Weights of a small transformer language model: 11 layers, 129M tokens.
Each number is 128 + 32 x the weight over its row's rms, rounded and kept within 0 to 255. Layers, rows and columns count from 0. Numbers have three digits each. The size before them is the row's rms in percent of the matrix's.

# up: layer 6 MLP up, 384x192, rms 0.13, rows 150-154, columns 0-191
# down: layer 6 MLP down (transposed), 384x192, rms 0.0884, rows 150-154, columns 0-191
# gate: layer 6 MLP gate, 384x192, rms 0.129, rows 151-154, columns 0-191
up150 102:176163125138116123084088146102117109150134085074146092174178103148125141123115141142131138115115118112143105131081114099079141135133117113159132149134108109182076077120136141137078085127102141069087130147150119154143142145198175210128145137162129129148052162115100120134080058121174155115162175108115205126201185083106147066121147169076176141143123085204112084146117080121152190108165084103126113118123103098127146091112194148152142060124112103200168150127112087162139170157182096113138201119125145112176163120086121107149144092148143122101091115081118113126119076104139121106
down150 101:117141023161136171135171147100142110174127147150149157111097118197136142127146079152135140129106147141067091190114133110131154165156130147140134219124107157144110105132140153151145135149121142091067077110119112116162100116106169085107144142090159118135131183159102130064096114085161139169131127159181108138093111165134204125122045172133135156090132136183132129130094059136152136127176153095140171097120101129164130098101117147113118071133140151084116169091054229141113140131122124126099092145173128136136161103123111178087111144167118174092097155188100107129202126131187089108
gate151 107:118157177124116096086073102149154221120160160142178191091178122086116160108112153143179107104111146176133101093121113109170148095174101116110189150151101111133078083120148091114112091102157133066105136090114094147145173119141135162119156133147114077102146122118129112135055114157133097129176192162136104109129152074155206051054118115166171179110160114078085145097159102167132138136146139080136114144133114138103154129154104087167130149102150111197090144150156116134128159117130141112173042137182146096119138126129137088096100104120123044086123074154113126140113132149130185084
up151 102:149106100166099152136086068123151091129177095083178119104102176080176157182144113104120143134136060131093179146137119118068134114130140150170127135104126029146127159076082108146134083089112121117143143074125182141140152145169089120135097107167102134118103140118087119110101096159141137147181118139130156208133201160111104114177125119094141173117170128060129141174173122154176124086136150166087095044171155106112096161113110088104146136130164162166177058116126163168137159079110128104185183143147119087102158142108163134149117151085089109155082101174075145128142125145148116156
down151 103:131163153086154183206120149078125140122157129109100095125098149108120079097145143107100105142113093161085109160157127099082131133197141201132139171099122069112193133164139095180107105114146080051191146036133160108079143179156099110072163147158129147126087159172106127147116079159164127147107130151112076124079135125115082102116091121141168110153106072141130125109109131129155195124086147149104029122135085137068082159134179160138142105133169133116114136155089128124132116139182066168096107120105187116137112151134085139129135130088109142179163147142089194164132152135146109125
gate152 096:106113133145106110095097145111157137126097145140111147065115171154135150088161187105099150094131117155143120083143070128134103128153113147172115131139155121095210118080111119121127115162121165137095118156161187150134162096152089161146113170136100108165182136157077087101118040163160141097119087118136100051136128149154215083085120113146110129168090066087121166163146176145123143101141147064118110101135172118154157171134163166072110153087060117148084180149132101151165129194063151095188101132111133117206125134114140144121095117111126118208099132148098073083095136128155112163
up152 105:153098120191127130135160080098125208048111135141150098171128098118130160138115162125161162153099153125116095183128182199137112194150093093164127078130149099128097158115108151136070161123097166124127148094101075137124144138103162141110078129098119157175126162178127098082136111071103172167107110141097108097153152120151143126111155159106148154088184143163097100131079184104100129174075149181120120183107102098126145129116179186123145186095089132194117190073095065126135113134191126111129117120114098125108144123105120183151077119128154155069112101089127176186140182132155101092
down152 104:166154122119109147104132147145041107140152071152159206123142156205079159102102097123143219143125083132143104148097165159143090159080160083149066119159118169137091118138112145078093124124114123099157128081132097133148129127175194138150162125171131158128082097144141129150158114140142105077162093093109116110131085169127211135095042138154108126142089132099150125164118113089147133138167098123111132128110154145157166088178120112133131098175102122134117116113050097087095150155135116131151122152159125132156134110135156106112156099104098155073115110129083184234222087101156154131
gate153 100:147174053121103159156201110122151163126142165137099146133117124088136101129162125134134140052139071045108165112099105099131107106147137159152072081125130125153129140158131150160148136113110176061069163097135149132089063164170101160080183145165132194125070129102134122147113106140146149107145132188134135127117124088154142123173127129197097150117134066097156175129121158117158190123169148103149145162114158117144162119083078115133116124144098116150117132126143203129098173136083099191123167196179093084148155066148119178088119106152106109117154097056150119129111191090168126097
up153 100:155127133148164157170104133150122147136087178070162133153106127138112157132141116143144147137084143120104149146163189155086174121104153168135192096123166125161079155107193141132103126107125150170133130134126033163197109113124157129185096118134074110149124129121080096151143154111115183162119100085137131135177164147085164121099171080118102133131139137178117168182185162122101106130060123147133079077171157212106086158152148119094130165169140066158143153108135078157098117146158159093129097102093156112155168091155094095186116071081163116177166132158115084133165099213102133133
down153 097:148140077190121114145097188133109135122127115099142162159160099150069077083150156152081133113160131131078145136159135104089169138137068158101110135135063147149140192117173107122153105158180108061138171063102070137115164156148116142125185118178092138087136170111126111095105124148113117118222197152111102144148134150147143107153198134120114130160116105139110095098142130125179096118158130112071125113100116140160067150218185122137116180109126090141083100117153224169166191145067152177130099122127128118147119078142117083140133144126148155136190102105131087144144145158129112102
gate154 101:126104098142142132138132157100103121101135151080145122127143112162154129134131089078113200111101134098130148160146115138122122075080155123059158155120185032102134118086127135111166181096097137089114140100118095079123151098143146138111156170090188212144127121122128099121091138149120140137185164181127211130113112190134119104143144078127160104171136084125085216136088122116042166169119129082135089129110143106087112155115151102114175159137121081088176079122110185161065141161170123129120125171147100143125098081155113135159123098102171167122143132111091181154100156051098119078
up154 102:104100048146130143152112101186177105156107124135079139123138138100098104132130117135135117094105157111092149115106090182155115167153107123165082104141100129136128140110110145137107134122065098130103066125136201092149060106114130117069148063136119116109163096140137116153106163125125187130140131116188138144100128183141116112177126084102104115118130129171181075122138155118114138135086090160179125107156072128175183191153136128146149116148099127140122072064233081143122095073189110122151219073154144112132148155121111122170137133168072119105112118181121123141124045200140137170
down154 102:095099137113144161096068123103122094118135148120145149139214097154185097037147101125115140168165176141127154047133112152177185077109125121113165136185094113098115099141125185133115132088074101156152120119150129088097170141129179111117138096133176082150084119107161094130118116094100166166084163114132115140090131141087056107154154223131090099122119185104126147119184167149114174170173139126123142129143180124165106144145151118096153044098082147150109082140120164099117120124159092162149184138152099141127088155102093116138127194109070119107135143136152074158158127156076094154